config = dict(
    n_layer=8,
    d_model=768,
    n_head=3,
    n_kv_head=3,
    head_dim=128,
    d_mlp=6144,
    vocab_size=32000,
    activation='swiglu',
    norm='rmsnorm',
    norm_place='pre',
    norm_eps=1e-06,
    positions='rope',
    rope_base=10000.0,
    rope_fraction=1.0,
    qk_norm=False,
    attn_scale=0.0884,
    bias='none',
    tie_embeddings=True,
    parallel_block=False,
    init='normal',
    init_std_qkv=0.0324,
    init_std_o=0.0,
    init_std_up=0.0324,
    init_std_down=0.0,
    optimizer='muon_variant',
    lr=0.0109,
    lr_mult_down=2.0,
    beta1=0.95,
    lr_head=0.0053,
    grad_clip=1.0,
    warmup_steps=200,
    schedule='wsd',
    decay_fraction=0.888,
    decay_shape='linear',
    final_lr_fraction=0.0,
    batch_tokens=131072,
    seq_len=2048,
    doc_mask=False,
    z_loss=1e-05,
    train_tokens=1019000000,
    steps=7775,
    dataset='wikipedia_en',
)
Each number is 128 + 24 x the weight over its row's rms, rounded and kept within 0 to 255. Layers, rows and columns count from 0. Numbers have three digits each. The size before them is the row's rms in percent of the matrix's.

# layer 5 MLP gate, 6144x768, rms 0.081, rows 3794-3830, columns 256-383
093:099176112093095173151125137114111129113133132146150130120091092154149151133102112157099154114163140146117123150142129107180149133135109087141107083109116156109101111134158173128147106115116177126151104111128090100092087130120117151138132117130146123132109119145113147143133124112134131089072172126088111107128118140169124135127098151055081136160124159153142136074136085124063126113148
097:176137134159089069136134088087182126129096120129175132145128114091138070121118117112133127142132128137123115119113110118153116141093122174108066137106097121112118122135105113116136102151120126105117176130156110156109117136133115114094111133134114143108142123129057122142147119131130144151094149084139152091160117111133133081112106154149088140106131077162174120104122131096132066114145
104:123115131110122129146121125136188125158136153105115156132168092142162145102137108159131146135101110118126130118169152131155105131107134147144162117122136122147102120114145134136151140101110142128094149152103125113084126103150160122142096114090116111118145134079133121148149167114090154097158118132138139176081101117117085098138058097134106121084114097117121139119085103143149120128119
103:150184145132159159152150135167092065117134164098159136131191147123127074168124092127138143126102083119116060137127105122126124132174096086142119156113152127105151138117140179075115149125107096091164110115136125087134135133141109075082120118160128145098135118135151129125139099137110165121127157122137113155167137123144109128128164156111133125112111153116132150125147160143159113146110
088:141160088160099142150135108133175148148127112168112118099132131134113128134133156100145124155131121112159135156149141141138136134159129128150108126143123129157088142163160156077150117059093136147134094134161130143167097103102114109116105129078138145122115102132136105094141096145091081152127129150129121097145163151133129114104127149111096131153134060127138119129153143130107128133108
103:107141148115099138104154107101125125145150138152123132152110158139143135172108120066121140161090110140101120128155148160121091161120175132136134121081136165128136127144121108139112091110132152128154123111112107135145111175143139105142152145128150110101140117130151116135149134149135139107147178146122132134157135126119138108132145121139127148144131155105122184083119131131121142149112
100:126097162165133091144130145104093095153114116119155108175101110122122111093162137140150175122094132162131128160133115140126147090146134147140125154115100142104122123131069118143090188090120161129101124147118126137107090153112099156126093118172126113131125131130126165115165081115139079137134120077090130130134142119113137128106097130103162174112113095099163113159101143130142139102085
092:128109129137158110162137117179152206130088129148158140136133134177158140102095088070151111121149130125149099133105140108143128125101168118198174136103078151128122137105161155100141129132127113125072163101153155104125126083105114146094090174155163112110155104137158163086150124112134122127127135101105116157140108101096100088112158114118099108149107099131081149113109130129122080139144
100:133135157124108118094142131116166177104149112156127117105156107112113153131105147099108139118110102158106139130083110133120115117130117138158120111114144145129140132158068158083110147121116137128110148112138145127151163106143110152096133147146122117115144119137148109156152118170104149129161095099156150129152139096154113062085130111116090128150163106152129113117093145104135114098123
095:133099101124156103135096144116178140114149138105134109126141113114103156181118123088091169118121117108136160154166116135174141092118128152131133095198155129173145103143142165173135091110119114129144103158145098159138148134139126111108123133159099128110119113131124166121135065098086112101156125131107144129144063114141159132107136102146136161107145141126140118170101160157115134088110
088:132122116103080127135150184121167161145128121144132124064150096134123094116093116119101112158104175143097163129157176116120128135125138141117116134141165157152132100189102097090187161152132112078147163159131127105123110143144114130092122122131119179131105165148093068126155130160136133161138154105132125115130135157103107125134108079130126121173119080096146125121144091098132163149138
099:144103136083146170094134144138113101108131175134164162147165051124143109164130138112163098129101081120134166148153109114127115120123162126149115147080113087133130122098147120107091130099143096156148130141121101119130124118149134140127146148100128133145141109119146101132141122135097098097121139138140131141147115147127094188118116111115138095115161136140153120123151108111118128167127
079:133124118146140087108114117139142109154120142096162152125092123118117122158135101110122100141104153154121072110163130096088103147102126138115150133145119136166091133110117128102097140126140127148110129139134092094093129112093136138147127106136148143109082151144096140099102134109132109150138115117178120148150169151185108134128136160136132132133105153087130116110129125137080138125165
097:137112083084142149136112155128151109097108125123160100154160096142130129101165105112151145115109152123143119137116119115143121081116085131107126143117089120140096133172131187144117161123094132103132147146125146178097137147147132142149133168130122135137135151122094099164098160152118153122140120119115118137123140124150158103128134127133129135140127124126119150127141099170158093158130
101:145149144152133146125111160072117161122113139108113155117152128116152154126117089146170198101127096132153129127124112127121088139117071123116145138109122126150103125171115169116108136117123144099100138099142147145068123151124137075147160103135094080119093110116116107106136112097087133142119123134168099130134143127143210123108125123124139138138131128099104151184144152144143127142117
103:131119068139169106078124120170111117129182140122113102134141134149118118146123140114166125139126110133121147143156137161142110100087147129124176140106104099149100109080123133119142115159170116144129085179103164109139144136106063162128166128125106135136144135134126121154154167106117129173168125095152160114115137087151153147098078107109091163105145186145097131127087151185107117059154
097:174141151112103123134121180163140158101130072115144093121147073152133143129111135129104135131148106134147088148159111108105113147155122201171145108146143109114125060100162135112121119108110137120150123102126123090125148101139145138113132090102108147132095112125136109156132105114105147094099131134116096064136143143177112138111141129101145136178115139138141146139100109089157108101115
100:129123122110146169122107147157116109099141094109175144155130116123104114145142153093093098106109181121110130153137093138124186123198118091158153124095096123091146153100117135103140156137121070164123109127199129148101124080101080126152115126135154139088135109143103144170111115142135127145116136116106111149111118120164116092112126136087161111097146143121127122088135082093096128142129
100:135113167136131138165145098148139101108150119126141150126090127151178159140124103141130126115127105146106150119132125113118138114155135166109147170116119113091103160136122145152115154113103160089162106176117140135112119098088103108113157108119144109128136123189143115157101142127118112172136134135151147110119146101121118115115176101120152113135095182118131176146106161133120108103137
101:095107153105142148140108155126145139129105143140128160138068129116198101138134124103128108134115105131112132128134128163119118134152145141078126153139155149107134091122101118101130146132107122144085124113104124128140148118100093104104144092105146103112135153157150111124152136156118135136141095129135109153135147161146107129119128124119105107155131143157164153138110150151141128142103
098:110135107166124100154113152152125140162093108075146152162155124191145088079146132149117114198112095119152154144148150124093113141112136105095158154192136104165146115161158142122118131093121118150158108145168122119094178129141166106122130141151144132132158097141151110139122131154117139118077142133097147130148116175159157114114180138132118146107101150123073130099122148105142131173072
102:117119124103095136114156131130151097106123159139133159077147125131167133128113118071134172117110122134150115123130067135157161125149103172172136182156120142149121118120141138127111169109120129094144133118138145115143156157104130136121159129154115138090162129182151118151119161128147131173148108081130092127125123166144117135146120111122134085136158147150139135109168159136164100075101
105:144159155099107166146094132146145115151118155082144111159119129113136151163132100090158123120096107080156127139128158157134108144109103146161133100111129145137151091148119145140108160172139129131178147103162127123142133143159074100153160115182108153150158089110104164115147097098153150126103146114117123123145138157108089115130152127103142116095103154123109071106110143121165122138146
097:145122154166139102131128178098136113102110118117084189119115122138171143152122131121140126124162165129115114133116136175100126133099124100093120139163130084134144137113120161093127180127082153083147148097131144126141125184128182091156104149143132096145170104152117125158142098134140127143129143132146103132108130142128083126127131135144100156103098129155138157151167143143118121167100
104:136121152115081164120091094149142134079099135149124113099188126112111097122117119104128112161116130117148106088095111123109151116093149118130128137115181141147121122146142162146081115164125123132155104125167131159141132125107130112150123134104101129126125153154085115135088125154141130176120111086127131093170150137164095118118125133121146152149154133126142170149179101119110186103130
100:140064108148160115133097116115135128163081113125079139128120120106120127127134104138124089133088134154119155094121118152144139111158128126109119164145162120140147079122130175148093168136198129117121092110101139152120127127176079145175122086113077088148152153093135092121072101095162095104129144099143134133129122169136150132118135132101141138133175109140116099153129115159103090146076
104:139133124105083112159124092158150132148124125122099119165119112146127103179125131120119122141137142076107132149115161172123131136124152121117144128153149130141122152117121139098144135165149159132167156129141146113150103172103144160124120147119176128111099141127137096095106104099151178122149154107131109134140078123119085109140136110136098159134126134128148133125105096110119132124152
107:126169142111103114099152124155094154101116150144141159123128127087110145118100148109140099128133143113145152120126094117137117157102130082081166163141081145145139122093122144139136124143116103149147131160090139123119128173159178156122089124104180129112156130123109064153148118160143138108109134136139106143135099124146144172168119116120136125139169153083141136137111148109072132133063
104:132171125141090115122161178107113170105098122128107129112125096144136128123125098132157151115129085150078129107128093110103123124139122163123143123154148122121103099148127134121118119144122170108104115124121105126136121123142091109121107126150114143109130119118147163099137107147166121137177119113118105106130140156151127081155156128111132103141123135110136142173124114109116116131155
101:110118146138106125136124127139138103137122117073137115138133130123083112104098140178123135146156135122104139117134143112134152132126113114159123161106141151132092128107145140165195138147171172126140118121130099135139158112120171102141093194107132154159124097139144117144160162134170143124114145157093123167136141146151075096128126117156122136129132116121147148123136121111140165144104
099:129098119106144114137128127142115124156138136127111099124107128108145170118147132147142127134087081120150172114126124153142148148108132115080119136140085145155121105141145093132118065124145153128121118138128073169108129146138065093126166145125129136151110134121147106132094167123138103123120142131126147107141129138168151140100137144106110139118103165113080171148135148133114168143110
102:135125150126116073128166097138149119140119092131151135086115151087126117117103132122134103120116106127141131127106127162109161160138146132152134154109088192158163125147065129131117093112088149166155099124071155169102110102171127124128137103171127109126142139079101138123141114121117161116112124139155089130114143156170135155121123141132136133175096131146105131138111115122136112098126
091:134148148132107095113120143099141125156113079104156108118136118113107155130139135081137174154127142093131096116170146158107107135100204131111158141118108118138086129135139134125126155134087113126136144135188108124157132106158129134121142131118121120136111106122127114160123150117090130093146108134112129109111133125171129106165099149150126116134132091143112130176136136086078138151075
128:139140175115087127116085131122155114109153097159139137102106090168125142120130131117157170144098123125120122080149121139120144139132126127156160176125150121102100131156131121129156133141131134114114126138131164136133160135129081112183129148117138139089131143195108156138092102162125126131137171142128121139102155158097111115116146122127106170119142109136158127129139093118112099127115
104:086118105119126152099108150129116189099083113132135119070109128098143156198140138096137130126175128134132149092123122111140115175131081137085157124150101131123119124129103092111132150099152164143136145147101115112145123125132091140117176102111147163095149184130136121133122078173123127134096105138098130139101124137162134109139160130093103145147157154102170110178098121111112117161109
099:132108128137121133110148113107140133120096134147119129152111145148119104098096146111142101145103101135139126122137139131130076162120178112150137124126163184100176121132106150119128170093135134116169089185151105149096143128099164134111105117119120130128097135157171128102136145156103108132151140176120116114182099124125113175084128111135149125097140165141175139122122169095134147142158
100:129122103134137130141107133099130153128149149156134143156104135113108127174124133111144161136117144116105139120167109144145152103139180132139128133093095110093146144129135176181131149147148120133142120119183121102142096120105146093143118147112156125124123179080160107141138153126130093108118080139139127093102140177088120115099137112151131164126128084123142149148140117109146118124115
# layer 5 MLP up, 6144x768, rms 0.0808, rows 3794-3829, columns 256-383
102:116150176143158107130154166118122121114135141125134129125133164117144101102115142103080095097133111095121123119135138139154124118141139172142102137128108123142119166104143132102096134147149128158152142134146168164148179153117128113121118112124118086170121159107124144115110160138152132144155161123134150122095162135142082119117123105145149103144091099086091126134137165125083157148086
095:156128150132185112122161077090067153118156100181125143154140095114132145124130107111117107126087137100156121150101098118196139103117130135135126130087140119113107123096123154135172123118098146113103143137159124121092127156144152144157148133124128126106145126107110135100123145176124128153118140155089156121139109090137113094138078124125126160101100115111115103105115138112118164156130
103:095127120147160171125152064139129134122113059122108134126132076122059111096132134152096128069161122105124102103114090158153140117159136157108132115149125124165104146112162142151145118133106133091112125124116137128138121125137124125095109143169102110090114138106155130144138125117096201136116127093085134092107088112122090132073159124102125142128157157137117120136130155139094125060130
101:111130102141117145125115115135143112136105099143141098151121128122127189104139107118091094136099100136119111121125127102139133129165145125068099131135109104162144131087143116144067109152159163134146112126133133125137129121142158104144157131094122115125149136105152086138152133115129123142088140095113131074109100126121129151120112097089109146108120145131110134146152075161119128121137
091:100112104111114114109143142083108138154087135101109130136084131121165163118109172117136093094125135137123132105142192129102131125120149166143129128138141111087123110139162131129138183134105161129125121141134121107145134164092141165150126117128110144145056149134168162194111145104044149145111101162112141134166137148135133164118141133137125143123066131104157157155139115133145146141122
099:114099126147093084154149148161105151111123134136128150128138115135111124113140088192136134129111122127087145091083124127123147114144140150138113153172143143059099119127132148147133148135128130130155157131085109158132085152140139149138148137118136168152139129140124122143198131126109162130131080138091132108103187128077161141162139151077145184170106099160174124146167116141114128114105
102:135170114150112118132121079173165165122128147126098116100087106154152102114135115154108138088147141123121113116158139047178195159164146098134137115132142161086171129121147123147143065127113123119153152138122113115136138155187100132109110137122150112122117129148084078131136152126117133112115132113141095113161120160122165113088160125114149069121147121129119131148138102099123119136186
097:107094116119116158099152066155164119130129127125164131146077113141174124130125124119107130133118125130147163147161133109140074128159146124152127117069102107146111133151129084178160113108130160124105129152156150106143117111171113134135130175133144135177113105124138082117097140087163153087133117118153102095155105121168109164095114156144135114136135118104127146092124140193141073119145
102:090122154103080172176145127090104117118157120090097152114111088123122167148132134119166130152169141131167167128164094110104195115142155093137148129150104063140114133151157090155112096148110125122135123168109131090103083144168130129124146110149149155168143116149120099094110137121123113123117140135117111148160138115143139144109129114137144154151078126125118160104137118147116134176138
097:104126136131139113121135125139136102185126135134140106138118151163133108101138106111139130137162125134123112061112161138112142102163124092147143119152110108140134107124152132116112127144095125147116131118160108098102130162160116141105136132186107156128116089117150152101103119150127110120130142122109129165148133132082116140129099148169162167142128125129157148147139098134128113156097
089:072166108084082129165165101134150122155161125097153210165147097085135117117094101146116139144142159110142102170139101108144118128116129148094097137181156140124144129090126082118134086130120172141116121098118087154133141118133149112065112100062162126123135148113130123104158132126122169109096124084126121093090123100076116119169141143064118130144130131144162113122149124158102155143151
101:120093106117134115106130118127161128126130117119123132112099083077122077146107140102113193150160126116124159120131092184155130149084078138127129119126117159080098149170127130122152127152118141149120132115105144129127105127154118118118119169150071142123148099130120106110120165151116113101129096102129129139093142125132114092141152110148100105101188151146131153122137140156095140124111
085:173170100103119161142130184129135120136094129142085118132133160124121124148114143131151135129141127150102135133162141128109133131133119147138115139068115148068111113089112125127118156159148110124112137132135144118143094124165091136164151101145126117145159114143136133097104129144110096130128120099104179141149143119154134064081126141124106063095113115097115103119144160147123139159113
098:139134117097120089153106160120127115137134152115113134189146138085097114171098165117146154131156152110082139111153139116137153167134115159115141098111091132141151128109157070144118150113115097134153139138100065102132112127108169094102092149141123151097091113128160137187155137129171135164149140095121090143099126108138120161136092162089176107151126116114138107163137122099138164121134
101:131119131154128128183105123139130129131163144168103140121105135117174154126127121147127130127137127074074135166118139131105126103115076157112155116153145125127129107164140117088129139123131152134131136089068146117114129141083135144098123121174112159120103112119144115087169093141096119117098132106108165128119154147092086124140109100183126105115118128085126120155162089161099081141125
101:135130130116126140145143136141155138127157111145115142152166192092137157139100119105141134095138169117104167136122122123113164142158113138130111077142111108119084105126214125118158146095143155129126137170145077136077154111132127095117083098116097072112126161149126182144143133110108174167146128129147139167156134132152112120116080133165112119137107062124121143149126132098099140124149
097:098172157116142142111097040146101137147102088112152146100115126134104155134122133091147162106144152154153128143096130141109145154132086116087141129121083132096176151080130104123116121096130092156107133127118103162114090099097082132141118131104113131121183141108125158150134154141147120119130126089156139136127119111097109133152145123136153153147115130129147090134143132137149137139152
103:148121102120113135135131118130107148107131064127142148168155176157120101123133101131171125118150175122126108140144127111127147109164132144110061120116152123137139120106179117134129109128149157153188122082128140160133164155103136130151090101151160132127149120142094099121144122122139163110094158129122136105108161130122128139151101072104068099126171143133106166117159140112104121157122
102:146136170157150116124131165165063101155111132115137092112138094154127081141156131144143130145133153120142139151131167117096074114162123164145114145143096109107141120130107127161120148122139111103128130125133137189144168102184171156112113136106112134117132125125101118081176107072145134147123127123124074165092135141087106111136161120159148089114124116152113117154198140115132139117084
102:116123137137140131132116116119115111150157170156126125124100130140118111113154104135180134115137090134160109137103106120160084133157130113142137153127126154155143121114121091139117131167103090143110122125138141118108089168167096090074111095136123142127163198125101067150140116153144136086122098122107157166157126093108098124114138089158159093150134152157067121126138155078143110151123
100:100162112155121122128150109167113157112183091131131131115139156131132156118139140131091115133143159117143095108153147092162119108168101145124129126127109166132133106155125140119164099096121132102127119153126088104147148099132125138162132143120142144095126153111122118153142133083134113153129101092117153137124128099124150138122121111160122165146140125139131138104137117104155135137140
105:086134108156132138107142188160094106131124129113175166137115085131113141089132151103138116148136153129137152112137130110152141123116127119180137150116113154145095153102154150112150139130105130156103109128161120134164118151142181139138140128143122193114141143135169140096110120180105147072149079117120118165110123132164116127158139100105190146115130174134087145114125114231133148131129
105:130123143139164145114100166137082104155157113155134127135108125114162127155100107157081100135131148125165124146098146066131105145146140147126108132141139130149122122112107151095106050081156133149146113129170093111128105161144121115108081136148104105095114110141103126150148123151103156136093127141113164137141133157143103111127137135140162105143119133124160108137137164136115155173148
099:091118080123159164127107117136102161157101154134153123125118123093129120101117110123095131145079113166118127156143132128128138114122125151169165133139051121170141125072173142139117135089142098097155153125151126134126146172146162159083182106131131128147110134175110106113154105134142097128130156154111117156155076111136113126128086134118083158135124136103114113145104098160116114133101
103:153153079130113134134157179094112131154116158161153174125110108128119143154140152114118101124144097135129161138119150110105127121141112145085132133127143125130145140144142097084093120144139146083127104121108081155092112075118075146120116108149088165121149122127174145107114138096038112109138109103168138095144157119151137133135157148088183133150131114113145152118125110135146111143131
098:064143139131101139110133106105139115147125133156118155113122192135115158145114120145169153136135105124152137162148126121108106159096086150120133099108090139140140106177130109137116075111081120152138136136164151118141146118140147079073137187112181160144131139149127149132151116090100135152112071124142108142125069085103084125160138098139123134161122133145101153123120137082133114107137
103:154112132094141106130123118149161164120181152091114103110135103149100143143168150097131095101132110082126137117120140119104102147145116100157173136150136102160126100097164110106162109150109110081125130149121139115142166124144126129119172139121147105154088122114122149112128124162119127125136144109084097128097128148156145108135153093145160090149140149133155121154142105126176076089142
104:099149127165142127099132151143134144082091132125118086093169162142116105137156114102156159164125159132126148127115128131112125158140106105132110147148139131089122115145141101117150105135135146103153137108124144138152157147134117118163142124150125143110164123097112139128159120098142132115157077157174125172136067136101130156115176116127097095131145163164147143141138089129125126115114
100:130118104112106117123177143151084097174127098184122141179116092129165158160135127113166116129096095176113079100124122108108167123123142155101163155132157137119146137140109101138115100136109136119156116139155143109123177105143140082128121122135122124136133089104171173093104130100149102098177126125131171109144171141142131110135121126148153097139139145080176147119167126144105131150110
098:150120140103140144128091165114148148124138110155197136090138134131140145146158086163120151112148145078112144095092168128116103144115125142135128141146096122104129157078094106135129159113095149175108123135098118165124142140124139109158150148148099141148168114122148156131096130139124107126147144114135099127144145109152144095151110123112150118134151142153182120120124085095136163089110
099:141136106118125111134152147128182119093113117115124126136123130113139095106115129080082088155179169138138122151136176114128182111105144148104125101154178137114103091114145147118105098157100126142115152107100109102115092148148140124171141088136132102139140118133173123090142122083114158099132105148143114180170153076088123100128145100146175132143105133138128107167156079145118098126122
101:161138105103144150133094142113140117109090168137101132175095147126121105136173144154126163094094113143127130150130129102126101120136122150107168117112150087188094147096122162145105089137150054079062120147124089110173101139059159134114145156087146122126110113183153157148129141100151131138105155099165144120129108165094110114155134116123106116131127165131125153155096096124111103143164
096:128089084130108154130154148130130161132160119144165159135129112101098174096120101084134145137166134121177140094147125146061132134115114131185160125133110109147100103104122122161125134112125100134141106138127106168146102096137112080105140135142135113127165105129117104114152130141135103100149119130141146140093077108114185131121141120131138116120144087128105119122127125146073147105152
118:145106098124122141151136153097138172155122109122111103143152134083136106088155159128107114116174067112126096147147162125126158138176160152104103100126131121146138116119119117123112118169128182122146083172117102131124097150146170098128133096147136170139107111052120084134153129089122117141131130150140134144136119109153149135133108113134138123118104111150147109112088123135133123143133
103:144153080129162156092119098082117165156152085123109131096124157124135110158098143155084167139129106124096107127114108125135143119140106112130125107136120127164145142100164087153121108112135140154116091097162150083111147128104137152070138106100114125125134132119087134122125158168127086140102088117097147128176122168172137115076142130111151147143123173123097093116161138146119133152093
101:094162162139136155168108134122109111086144153091145110164121149143114137105121126160123090099129114119075161141153139159139147112115151108059122105148115110131146144113122101124151087119114133087158086165135124129113120105123168069111123167135112133101136124146142156151102146121186137162111138118161142124107142090126126134135143156179153134115131199101122145116096133085140150150108
# layer 5 MLP down (transposed), 6144x768, rms 0.0556, rows 3794-3829, columns 256-383
106:111130162141196146156124138125139113122131155118109128114148127117151136094100126129105140075147130098156140123135118139120151142113114111143107127155115129143137111104133130119121120111179131163140137136144117185155163120158118145145120154106149083149103149151148105085134107126111140106138151093161139133145173178120107144112092139115119117114125139119128084127163136119083106127095
074:164098145134138160135179118156128079137126133131068122107142114127103103128148162115128110170156168152114110130095108116141098113124131182126179106123128158161157105143126158143113090128145127104139134107102132122102106097123105162174099118124107114121102139140129145109095136107130119160103186102095118128094122150128144053154115171182094148060141116091156111142135104108129130101158
108:114141140152122165158152113077102132111115147094113130094149089135097123128102142138116111117131103130140153127123105141157148168155146131108156094142131135125074096124195141139102136116122165142096129120093112138161131110144139133149125104160116158105128167116159166121144117155132172121118104147098126069106108085070138133096158134160148146126157139139156115111122164087094166127127
099:093119115150176120130119124138082114140147110134128103145110116139114089113148140147112153133104127114160140109106162111173114110121132093146088084143119070079125134134148164172117126121133108152124122120128131150199147135132114153169122144125135158154083077156130144166082131144130119150117119138146126111150160146111129119144147122103120124173132111111114101182131139128082133132111
096:143156134157116123111145150096196134156131108092163126105113128133157117100098182121122139134084115138181111118099132126163096144091149108104134132116122099121112124096126144104091149128115093119142150157145131156111105129091118129140145127153158161096121127139156139114140145128155101146134088149183131109082098132132101077143131079126143089131171142185148158151124090145129140107128
105:135121115130184162095159114109119112100121150103127086053127133136106114140165151122122168094162110108108103153079170104124164099126121179102131129178137107125137146131116106120131121122145149149152150117082080126134091142124146108120096097121139120134148102152090091123178083145153137162133104110140138149132164177124126143132145139081119138164134118153151118098140120181111117149133
107:129119149149119103166126124121139148151143143135159163100156115178116147152093139127117116106137116137151101126131101102172070106108136166172112125122109113132120173111140176104135112127126133141127137109094137130125143118133164124125128138131122156116151166119143105172137112159111088130153170114132154149127153150082143141125147108123123114106138077097070103154096087134096109107077
096:136109137108163121150149093188140137122146126118112134114108102200094136139105140071124143161132116148150155144133152125116135133138147098096106109126153126127103170174087118140115129127125139128151171126120120088086101113129072160087125127113124129127142102143134100147170154106141134165134083135141086092107160078151133136137150094097162127150112136093125124103113146127098134154162
104:124139111110132122120107119149144136167146104141151099139113096112088092129101133150112169139156103157153135145113121166140161111156138118117123141100113121121143136140114141159109117141065116183163152067134101144152116118128139135162125094165156139170164121144115153161115117095104118165163164140122117134171132141136113139122105113158147106131125091135121113137119112131160097135158
100:097092168134108144119168158136168132115161071133113130124127094149133111150173125118140154106173112151119161141162099122131132125108148132110105131139142120137155113098136160146148152120121116144137163143109112163137128110152119169084116150131066104141091127153107127164072100099105173083112089101139150122109132101111093119120096123131206119090138116170091139134092132128144072114161
095:109166143142132122143096150129145111150140114191143108139139092154141139099147053137121168138110145097118097119137122135083157117125138098141112122127081117157109168100135118089159157132135158133139133153098164147138189160167171099115104110186164114104087118122074135091190181099124129109127130151096160117154157171130129163155128141122131132113153123098124156136164120173190144075165
106:162133138144136103136130152067159105152188115124125070125085136145166141117156125173105126146083108112101147129143116132104097079075108157116133139131112154126097100110154154175129105110112115153143121118130135111143105084127111137136120150139097134089152129146147159124105145107166126156152143151142106098149132121144101105123124116096112091111139143115135142121090108147170169081145
053:154127111111122105129130105125095093144103104132161108118113110168145158154081128118145149124134137149107135185148111113112130100151118158117139129116130130113131069141116158123149126132131124112130148121130135133134115094096098161052161129150154125155152083164161157135124121072120155170101181121130138123158139139150107146123112214145084157101145127117128158152123138123133135151131
102:099160095080131118100137104119099179106129114123142161100132147146151125087100104164147149116170117080137140120117112158127155152101167073127134088142126110098118130152125168159121171166085112137089169110135154092109111125122091146091164102081138112131141111135118107149140169095098173127131110118136152153138091097131142130091063096133117113109135142127119139124105113150145127092101
102:130173128114126162094160114144128125125149132145105109142124087099159092141108136106118142095122140133142161115124132180116144151189099166153126086113113161100092119106099146109118136082151124180152150138105124101163122150152118150139114118150153142084117115132142103126096136151144105151135122117093127158114153093082122163145103131119094141129112151131118122140089101139124137145139
104:104135161105113148115140132135135125109087133135111117175181148186162142099155092136113142106136110127139125092056112104127134140208161125137146100152123134146132147115142080128131093114112150114173128141151092133161175159140093124115123167133131132091128142126129139129120117098119158138112128134146106104136143113089129142115155163177127125124136115163108165154146115103163162109097
085:139084149107174103143149123106129132145092095101139132119120132113145136147144138124117100120117173137133120100113114123130081130168133174093084127159141144136155122137116137140108130136108110100136111154156162142122155119086181109161151130140144125142146107171159128092155115134146168061107125097096169126124104145151109123141185100116144138138101102134122158122110130108110178131115
106:112169179142153123132094138152066100113120143102137139162080115066121083113087144178150136106124079147141179117109171143119136162112133135128160084130120160159122095080139124161181166132126149070102099154123149125135157134151107126166134125103109141160122150084155113161099111169125083152111185184135129124088124138136125121093150147139127171121141147142126133154113133144148094145081
107:076139109149103093108138144146101108122111127131137093116151108110114094121106191137154160147159146144142103091133132121110103074189099115154122090151119115102143137141114097137113116115199119114124115125183106111153155141142099129133080149132103108098105139123094135111133143144127131107165091082125124136128107130116117088123108133166119108168109093141079130136166103117194175136131
105:114127151111125175101109124127106128135103169201154166141152107123152072131126167121113132124112071151103139128105153161124144113150071124125108104137126097150128161143109111120107119164107086111119100092152134116141110119108144144103130137084046152161105133110093168159087095156115092089111084128135134135130134105107104124149091127175101105125142141189169136151154118182125093135145
102:120106099110128155142117111062160085133137095113162151107198138184096118103116156147105118109111148136148120124121112111107123085142130132120132128102126132101130123112123118143119144118108083150178129140123138114141127141135137092193178150116105141114166120132181153153105153122161111113092168113109113145112114118174143119103124139105139127121122134141149118068129087117143135145117
109:093076123122136171096119115160142130131125107126110127131151139168123104136099124119151110151153122150155131137115114141156116147138176137148113138133114111110150120103141121118142099150151108138103161116152137107142159100090112119096106120118152135119128137128103054133157128128138139151102119091162105147114097176112132152158119086125104145141122149104138128108131135132083101165133
107:128116095108162145101112144137108160122118124150144131151116125146134127111098120137162133101144165161145144109151141154158121166118127132171167167117151091128111116154102097079086086118132166104108140103119131159181080099119109155102113108170128087119098154071116124127108114139115140133112122083128150180133082165116134117124139163151163137164156154089156121114192145112124121186132
087:100158133107148158161133121110135134117134117108120154131144123070090142148160115152114149151088161202138137147122076142132094073169104111111134139167133115183114137121131144162087122138101104111141110106060133137131137133175156117119112151135131143138127092081186141134155103148116131094141093111144098134121127154150115102091101197150141078114141116110132096134143106138137112133143
101:126118143163100160139116120161138128106179150161106127097141100142084170092108155135133129138136096112159146150091141145108123130151125109135081125132122134133114100143176167133132140067105106078148155133154133156169144135136144144142115141126120160100143071120086146117160117137119103151137130127077107160097136157119130112149119141141155111107181109119145127103133148096121119160167
100:123115137112114116119109148121095150114154168162112155154112142120132175169105160127084157116127144136129115123148177143111127114100081117132152126124098105174171125129142150140135153153135138137115087124092125111094158144112147100135129130146108148123106166180097113099103102110098129097115071106098084128081200134096108070156088117142121138172122135094119103113111155082144105118159
108:143132078138142080166080125158128150111168137126091141121111113110094138158154126093141123106174089156126131125136124133110124130145134078122138162124145137169087158110161078109092080102141182086102133115143118150144164138131159111143098105141122114169128111123136140157164120093100121154098096096128159111152090140120174109126130170123146123130136097136172124119087122151126154117146
105:135132157145095129116141154111110100095113120135159111156106158129112111115146092110111087118121152127143143118136143153095111103158133123156095136125156067083146135145125112120141142126142132118099143141132157160127124099108144153155111104126121101110134112080140113139106144105154140121138121102118139138104097154117140145132148116135147063100140136113150148131140112137124099160128
105:148085108112174076133163105176099115101110092154118142137088123112153156086134113124158115100107107102085159086112101110096112091114123174133101150138125115145127141136096146088145127108132149125144079140123137133106168112175187131125105137105125126133071080125147126065149124143127122104128136108152132149110101171135112137185114126128140095102157132172121153118104112135162133127091
101:144159163133109110165125173117115135161112110118158102114152117115135145153129106072177139107147135119097119129089122139090124120122101152171144163143134181121120118088132150102142121133133157093139094132143153166086077149117125160134109161101140108130142107142143163150086142129124177115118143121113138105120151136159119130120117169094113114141140128126124118125130148108116152164127
091:178042158141091142125104134089121175099105152154109114158133148150157185163139114104146106141122168135111145114178106126080105137077106147120134127111111134126156143127118129131140149144096125158090156134132117120141116085139126149115138135146127115079126158163083148153154108099148124091112156139138122139114128076095107091150148141119114128155151121163120115135139166081107147124130
072:141084146135012132104132162121133137063102130119142106108118124108103142060105130143133116156073128084140132119124156114149105136086160126137116153138117156115145125111117120127141185151147148123162137111141158165155167167159133151148161115113088135126153114146114144122118115156123147081123132103113118115149102120135106089124119079135164164129092133156118116130109148151146114136098
106:116109118124170141121134139113173156135099126090162116135134137119140133139122130066099167075139160102102163148145123140150148195122116116139139173121146138161113142158129137112149160136154157106107105110134100168151068128079108081093171139119101118130139141152152151091107145146114117135078185158114147137124092155121161137134086159100127123124115152144120149058149107146163138133120
102:121075163130111128139177162133098129166133141091114113151139156076149114106141115115102137115174133104148100137080121111154139144162163120128115110168113091113134154106132143113170137175123149135103089179146127111132101132108125102128133137128115173118070147122115123145172122150092116138146110094089138150122130140124123110137112124157157100112152160106097125110111147110132143099144
107:087131122162129127199138148135139144125131127119171147168108117128078110124132128148107111135131173119133145092123107161133120136161150140091123146109110149122117081112170125122118120111099112138134079117122139089127151135110083154116116120137118118092084125135156097135087112123160127138139095138146107081164097119122108078111170167098117127161103134126164134085101170120126148089091
100:139150128138208139134151138137097099097127124166135162080151145142101151145179136161129116119143128150114141140161140158144160132119140154109127148113102137196107136122113124146107141140123102097117132136125110119121081086154125097082104144168132123123099091097126103082176110130134144109124106186133146136081113103132116098145145201181113159106135134118137121103107079157167152112165